{
  "vocab_size": 8192,
  "norm_place": "pre",
  "positions": "alibi",
  "init_std_up": 0.0214,
  "decay_shape": "linear",
  "final_lr_fraction": 0.0
}
Each number is 128 + 32 x the weight over its row's rms, rounded and kept within 0 to 255. Layers, rows and columns count from 0. Numbers have three digits each. The size before them is the row's rms in percent of the matrix's.

# layer 2 MLP down (transposed), 1536x384, rms 0.0385, rows 26-91, columns 48-95
096:166130111189139154158132139140159130111140145160142210196117177129105099116116101123146132200115139099087110177122171164101160107167109090118112
118:062142143063098082153097124073109149098100128142124075114090100143127153152174153138138164204135148078098138104117160031134130110102085092160143
093:178087138114138059112061158169119120184117109082096097158079141157180123164137184107101115094093205115083086127155070138144133141126199152132139
110:161167066146178120094147136098079177136147143202132154109161149120159188176166074083143037150090133113106135148087097144164097138099118145149069
099:100159143152105196123147173125121114090076132107118138180139134146146088150079130109136153097161041116084191140142119177148148149132112133086142
092:082171165094110134130120130169163121070132068136163104145156167098100123173118134169148147121115103117121082141126103096179089095178186152089194
118:109157138151126137128139160094158081182119095126117086197115053174108143163122117168190134158129152116112155113093152125054117138149152120093127
092:203094119177147177134122116108122102086136128083129191119154128135177123156135096155043193111081134149098152147112075135168093086091123100115105
101:049100131139122195197141122117061150160122120113152113131126197136161107147133074155129087133127064144153111102140135119169161093149178147072138
104:154094086132167153129143168143126152106149122183126155135131160120139099112139142130135062076095205226122079150140087155121170091162153137086190
099:142112137101161128120163145109129153123144131140157204170133114142109115067147166068101075155144099126138096113112107098078157123121092142149105
110:121111145072137078163167119162057108152077058163119131102127132075149118118211146171179085202115124132160184154220125087144107119117098117106108
091:120166103122136102067097107138145094171082109137117117066082114147096119068187166111173107164117164116147102153108115185151142141129117141147147
096:172148111176126107128192104117180059079135124184180154077095138088169128109131099141098121157110136096147137121139131158115091113136133127170129
106:103113155152108191112104138156166123172147098144176188147112175100144066119148140121090132109089202201120089130129070168085123105134111139114192
119:116133136126124144098168166091111168157135106103135097129132186102122217160064150090168131136162179133086161152126163130132114169055118085146181
114:139100098136136122102098104096112133117093051137133125148154176126028087130139082154143156095127104119081157132135148098158146168137092127162093
097:122112154130137146145070162109119132134117114131120123185132193127095085126167145165106122119094209131103078193140114151084136044156093165085190
127:135139105114105123159203151106125154163098133126126121111151118127105196149169141148130130088118147119215156136160120086141109174142134152175127
107:135147126174118137141135120122132111137070149190151119087109183176083128136121120116137141145104117099130115201152187105093125172108134063155162
095:128065136113157148112059142137110098132136150125148192129160120079189163099116133164088122121137136087104087117118140100128128162145100084054109
101:119117095084080169115100101139094133208128113158113084150148170127154133152121110149119133148137110084033112103076188155147097158114163149120143
097:160167127094134126183108099172075125144100115088145116135092147150127140165106164111122113115163081220198151105116103140077172027079078096112129
098:183198118102130107124081118135072156078111094169087146137127152133105108109111111141115125102162169125148159144146144117156150079114096112114108
097:094131183133118166043145143118066158085178181090098152129136144099148160109163115103120109152106117083105149123181149089143145153173109173097173
091:143113086140162123175096069138085158181107145147112150127086115159155192134130135123096147120102177136129105110120108089126098056156192092050142
097:105163147125115168151093169171104120113142077130106127132130144144190137034121142067116092152166131110111140105119138154150144165066080140118126
103:113115163099112120118107150108089141146109115181178146147105161148172087122144108160115112104180125168138121140123124101108127109136139167122129
088:110134114129127155119035117087153102110101146164164135161178113103157144138124136163161111102156098095094121192106115160209181136166107088092141
093:136166111098118105113085026125155062170161084152170141165121123135175081154139076164160139167138086098139133095108123111156109137096137146070054
109:158131168104081138133110095055142115168099098133076159139147147102182118152142132135129149146153122075126166148145112143097163109092131147112166
109:154159173117138095066149114157183127156172130124060171103106124115166142081130179162168181146123089128074139141076129180118132096165144118178129
101:115143148155231079076164166131123104075135141106098136087125058130150127172154114085187073105156099138117159151079142146142095115133167177124161
104:156110170146132088131112147135139105120091095141134122163160151128098142078138105145130088158085165155117122120193119101186111137081136151113086
093:172127187121113150092166136158116105145145101044084132167161123191128111119154195153126177136083129179171096109127134168086106140124079143110139
096:129105158064074105109107132196143128099126133080121099112108136140148102119140163181118156150138094113127146123103149093141111149088133069099164
108:155164124082158087130084186130148105113130124139147151167130163087080093128131146095143126099108149132132120115143110149118073157121112135221169
097:121125122135107157162143119100154197098121100105150133135124108152109165188149103081197139086137185116113086183148157134115036102118125112108116
097:131093153181095156154107116114099169146167189107115136134171094136161118111113119131141047165134134131131146092118095103170154126147151151132092
097:125058124140152133088153173111129098079107142093142182144099122168153126112136107184125083148141183136076093151197097110166086143151119144106077
107:150120127105159182122143121122138108148125054136075184165083166117147149139102143107122094128177150128106106125120126108073157128142159145119165
119:132129145089103081127116087091119159122080097112131098080191194133074149139108100103099146130119178098211133125150131149139089144152082167154125
091:131133108098184135174126121128204116142074159076141098164154181085113112096168159166139115131160149169132110167143077146144168122159113109120138
091:126163155135160222148104083133132095140106087129140168137124173127158075061165110173067163166067075123135103106137119118155169126147158147100128
088:143157105150153094111129127130150082037044102092104146127129093102116069153137108135115092140139126127143109101114142148146117165150128137092090
097:135141103062210168136118109157118063126145066086174126159117101142193134109142063070114128179176088154102089122124133078137115153134155040124140
088:181137128102163131097083132075112124161128151170150110129149084103157182081158042131150141123118170103086106132140158146114146103126143143118040
093:135089072145126126096115127155144107142148068147150077095109138125152157176088087101144097172131119134134193066116168084113128141159149095170123
094:134110088106125129126149024093152053088116116212114127161098173132065130142136087096158107135114096149119154129131088142150133157093134148147110
086:125126174154109127193085084084095135111106128158185139133131059114030094107152097132165093154143132184133123111165069112165136100064171091142127
089:095107156097148128155166146114067125126107141137152117100193176146152196103204163085129145086105074100157145118085105111066135155101131084134053
092:102132100114106091084054200180106153107180111134124201161143139134171133116171161105166145099157156094132116091166155120071150133127150110154169
106:126139122142132102157108089113122113154097152070134164142108180176127119110158104142150136171087175106113135124129110141109137167148142125139095
092:114205147104107124165069112096159140128197154122131104143133148112135208088079128126163121162150113076130140126125168156114080171089144109160125
096:118109139096158134143101153133127146162147099092090127101094086138113106133144174089140143107099079141084115108164147097134139142128142146080160
093:147112123096133143128148179112102123097139140152112163132117149141114112138111075133109096139150149186157124128127148127132156093114161190083101
115:145142062105115106068138120134118148145176102117160152124157088140178072081104102106035138155061032054115141118165129141129101180112133169122083
120:117171045145115112157110102095093149073106149132144146130135101119197113146133084087115119123070089109165142152130100136096132112124130183127085
097:134085132133092089092084118137082114075133191127192150145144134142197079096132141166164102125149209066163075156103138120137105109157172142068065
092:111104197088126195121123147119118082162131150149106194109151110120164179121103053123131090138105106079111128119188199126184113162095135131109072
110:159132151124163077137148061123134146080105142156091181140141059121088135122167149104172159130143193142145116142115101103128161102097095151152109
090:159168203163117146087170100122174157145176124076128125149073079159116119151102131106104109144108085058154100064102193101126122125159182112079154
097:056148153140121151167098162175144127127166152130132165116099140141156141111086163157102114135159130183100069139168136115189132166116087144109102
104:096093162166101144110097136155177086132162127109102127167122138183080170152125101158158142112135180151114136167136117108101076122172156096122068
099:122130143159114154176153096107187193152161057091131133088104106130159158115105098113113159119160150082144189148102175089101143158142125175173107
089:166128144138153104113150097092113142092140132128081175179114125137129193111111162134203139181072100136072165180121076118142158128091127151148135
# layer 2 MLP up, 1536x384, rms 0.0635, rows 27-92, columns 48-95
110:106127194131169101175079146097127171150090164081084099118140115164140065109144099102174155120106122115156163099133122168101126137183072140146134
093:151163130180078069051193097088099158084081086134110096080116024128144146101121146136117171124142124102202196141074133186081155128122146162178071
095:179161124132097121102100159069106163103156149103118128057141138058092107159130115136100095124191090185110138138131129121122105111101108112147114
088:172118112121143132049046143042116112150152171163124105097141101115133168123170122118148147114157155118126116110190127148178106108070114096152098
093:151170133141118103143118120116150158123114194142095118102098052115092105158090103075152157090113138175145109122097057116101143176143110126128128
114:190173177039152067148083144093100115124139131112128074077112115114089125149118136124101121117127093061161099171111132183141120104071121087113119
103:130097145141107106156130148149104132108141092197094079093112087109113118118080137129074133115121104075152183100121116141088044125172078184158177
089:090132192137126055086121153149139131125108191140125127129116133120110141160054158110126157176113111103158140143153166167138087113101107142077173
082:134129135168109110093142086196129088047082120105119109136077100139124102162115197144112159113160113117111115150060122086124146106122102118113125
101:113143132142121117058127133097159061085102135155142122140128141080108101161099177167094145136140068155098113170168127193107073117070119116103169
108:165165104180160126147127155117121133037112137105113114090131057096107083127083115145101093069195137154104184097147137117098157096090084105155169
110:163131108161083129089120100152095126112119068165128115109103062100121105136130184147145159154179110165150130144107116175117102114107111170134115
093:136072124124101153105127173177099127160170096120098121026164073117122145121145135127047114173116137153085137112100130129118112107144142189152121
080:122097158064149108112177123065120175115112134121112131140098136129103181131102090105167134163133075092180136157178140150136138152159091096141148
089:066120168154113120127155153099150142149103133166113132127038141100088087091145157160104110159154139089162086088098157186138113098119115112071129
115:115171158111092114146065137168124140167102108101172130115121113074115092104175111164067132142131128153088106118188090112146109103090100107133126
085:159108173114168130076133120118073084129156114184061140119143109127175174141104144143100158103136026079154170119136186121085146144074066116138111
106:108140115101145125115097080142159130105129127080119084125132171117078126130088147154112096075205103152149125116139131116074023135207058092150201
107:121156144109145143133133150098081147147100087102096098130155103131113138134144136105139125055156120087155140159122137179070150132183124128160120
089:155137097101181081079159127140109157135155089167151153087144038105113128121120135154111185151058110133177119151129145140088136092097074190167180
096:183093099185145100133099121096108102121128119181093094078178080068071119124049132113149219099123157122146119074109128136110149105080137186125102
099:155135132130130075098140065050102128127081145146129106089124104093065143179128130188112146123144138110158162135130138134093123127170120119123128
101:140130117129147103144071122146106168043187176118066157124116173153104134168125131109056126142145111171144128145142130203143127124125086109147120
109:146116138086184115146116110145090174138123128104122116142067113187119117136170150065095110125132115148099130144090152149181071152189087146167138
096:128130094148115122097111122101089132115131106113122109143122115100118104117115123071116149151155086140125169141107164122062094125126122108114100
101:103134123155128096148087163088100140141048148153091091080087151081065188171155163101121134081101090154139138114084109141093081144096097097134130
108:161116138168134120055054146146145174104217118095119082129125072173121129128129134080189141115096153154136169109131124138130137156135160101153129
102:087101115108159124118194151078157128102173134127162107104068078154126070128116157132100183129113053109119163090128117128105119113133097131151173
093:149080163121201118142138129129079147115138149135118146084169082106144194112096157153090202138080060107134175096075176134170146125136139219154150
105:117147133130168097124105078090173125132156119136115108104153093154159087109145092095157181116150142131164125101202095170198073093128117113122126
110:117140139131136096136084120098121114094159117129128104057105133172130154184166137042146124109136132152153113111159121158093117124143113142135112
105:084159130171146091128083118133118065116123157129159119038145091073095137155101118124104076076107119070135148139123135097136099126089114122127117
110:082108107140151147069082057140165139112206083147111145138143126094070140164079108091050145147141063117131155158151119087137158114143095128116126
093:194147124136132130094095125123124065091155043095100117081106115140136093186130127160137136069154156144152155110165136130150102115135130161153082
110:087119143180121130158051151164124118152057052149081049163077116101087178117144188156166084115135124133147108090135170122078107123134100114109140
102:157166172177064088129118163096086142113075104069099099095098193082125156141122148126094100088234151200125145131149122146069134129113108127167072
098:103123136111210110120102095101105151147105111131138128170089097155078166123122125118139114119184159100132129137092143168107048132163141130112175
096:104142151178149109118123150153151106098084119158141116122101147176111095120135145105111138085118083155163132153177124142148115150157089111121111
088:163194163149069110084077061097106092142117085155145139091087078110133135151163125191106128146155111125154157095160082115113152053071105150144118
100:123172188141111132172102104120145130097136188161097128094104132093128136161135147098153093135164108090151143136202164137108138084124086077144118
117:149162145120141139146128136127138171130128145073082126119128161150114090121182104105105142133182115137112123092140146174130134118109137116095133
075:137114173148092133137147170174111061131139105121067125080124102159113142148101187170172133120096129122119132177201195143125102131123107101154127
097:147106170144186107113175185104129094107186080149132135073094104123083061147123128147093143166108047124159152099131176150088148155152139188153154
103:178101113132123077109106056119108088126110135118127133120121107097094095191115161150039157142158184125219107066128144160169126130099095121123177
108:119159129100112096176163132079140053111158152122055103085065130139139118164155126106095181087101105134211182099168120125175157136114112095127079
082:124182123101172090097178111110178123155155049167114134109092094133085142151156193168095092149101064123205146106116081152123133086127108138123157
094:140154134109106140144079185075130170067139148100071110110152089142133135149046141134133125126140095134096130215121123160134154107085131121171146
105:121131125089072079188132106106059072131114147100126076109111130123086069153117158209123115099104127171128121084160132122182116096138148089070133
114:100156134120132081109174109184144044138139080121126101047051090127140059174179180137125143130065077145156156131123138121143167085121081126157098
104:136097127140193099111141130162100128154173093122179102082089159120070176177121165122123108077093123138175136151126155136128088195102106146118148
102:139086123178113118136126114136089096061079183094150150140126132134171214150142170103107183086142103099136193143104159131095173102142070137159122
087:106160153142166139067149121066179121072138130122101160131158108074145098140078172089122153150151081122130093124147127145154148134111121070080162
085:136125166175099113110100125138109115071134125096130110080135133118107093153067115088073097103129077151133150137144172117099090154167140166188103
094:107069153117094138137155150123109123117137166110154140123128124157101132174055133155133155127110142086144136128191138193149120133128117113077184
097:143114077181084128119135096041106093128132086164071138113106042144122183103129110106121088149148111106115154089141112105105151134128134151149106
106:154145150096103106079154125179106141122157148138091143106149110118104147089113202140116156123165103119172096126208172092086138074125111058127136
117:137129162124112119091136117135142153127114084083103125128080168074052016126146139143140094093157139150150062110156116146117038116173124134078124
080:165176145148060100055133144102087110080117126133171098072103111108106102143153127204083134130159127183215139170166118137062146086070123169181150
090:072101111077154150067134088109126138129165105180139143099152117116129066126151123127076126145095081114168109128109104114086107099098100112118171
114:057109160098133121171107154133112108109121158116059127115177153157094135246093145101125150089151064130127162135165136130146094134066070100109164
114:105176157162114103137088074172179116137089158082107097113106128125099170211129101093131144085112115160179131076140138144072105101126142143130119
098:195166101148112067143121106080118093060080087105156072078134135088118122188109147143151105014164116095172150117088139098112150124125092105137110
109:133145108133145036177147095138081070105084072109130068102114125144135139171137154120086111086163097085162123095122133182145137095132118040126124
100:103129187190140118140084106166133159125074118160134130101047119129086105163162152165099067115103141164128091136109105147176082134091144110103142
104:085134165118085067162102109127111119128091134125130090121151131141079140113096143174087121111129064106192131104125114139144124030115143126134115
102:116105125199108103104115099136136077121170163141108116095135121141107140099042143149154150143120099122129104098148147131150104113146063156150096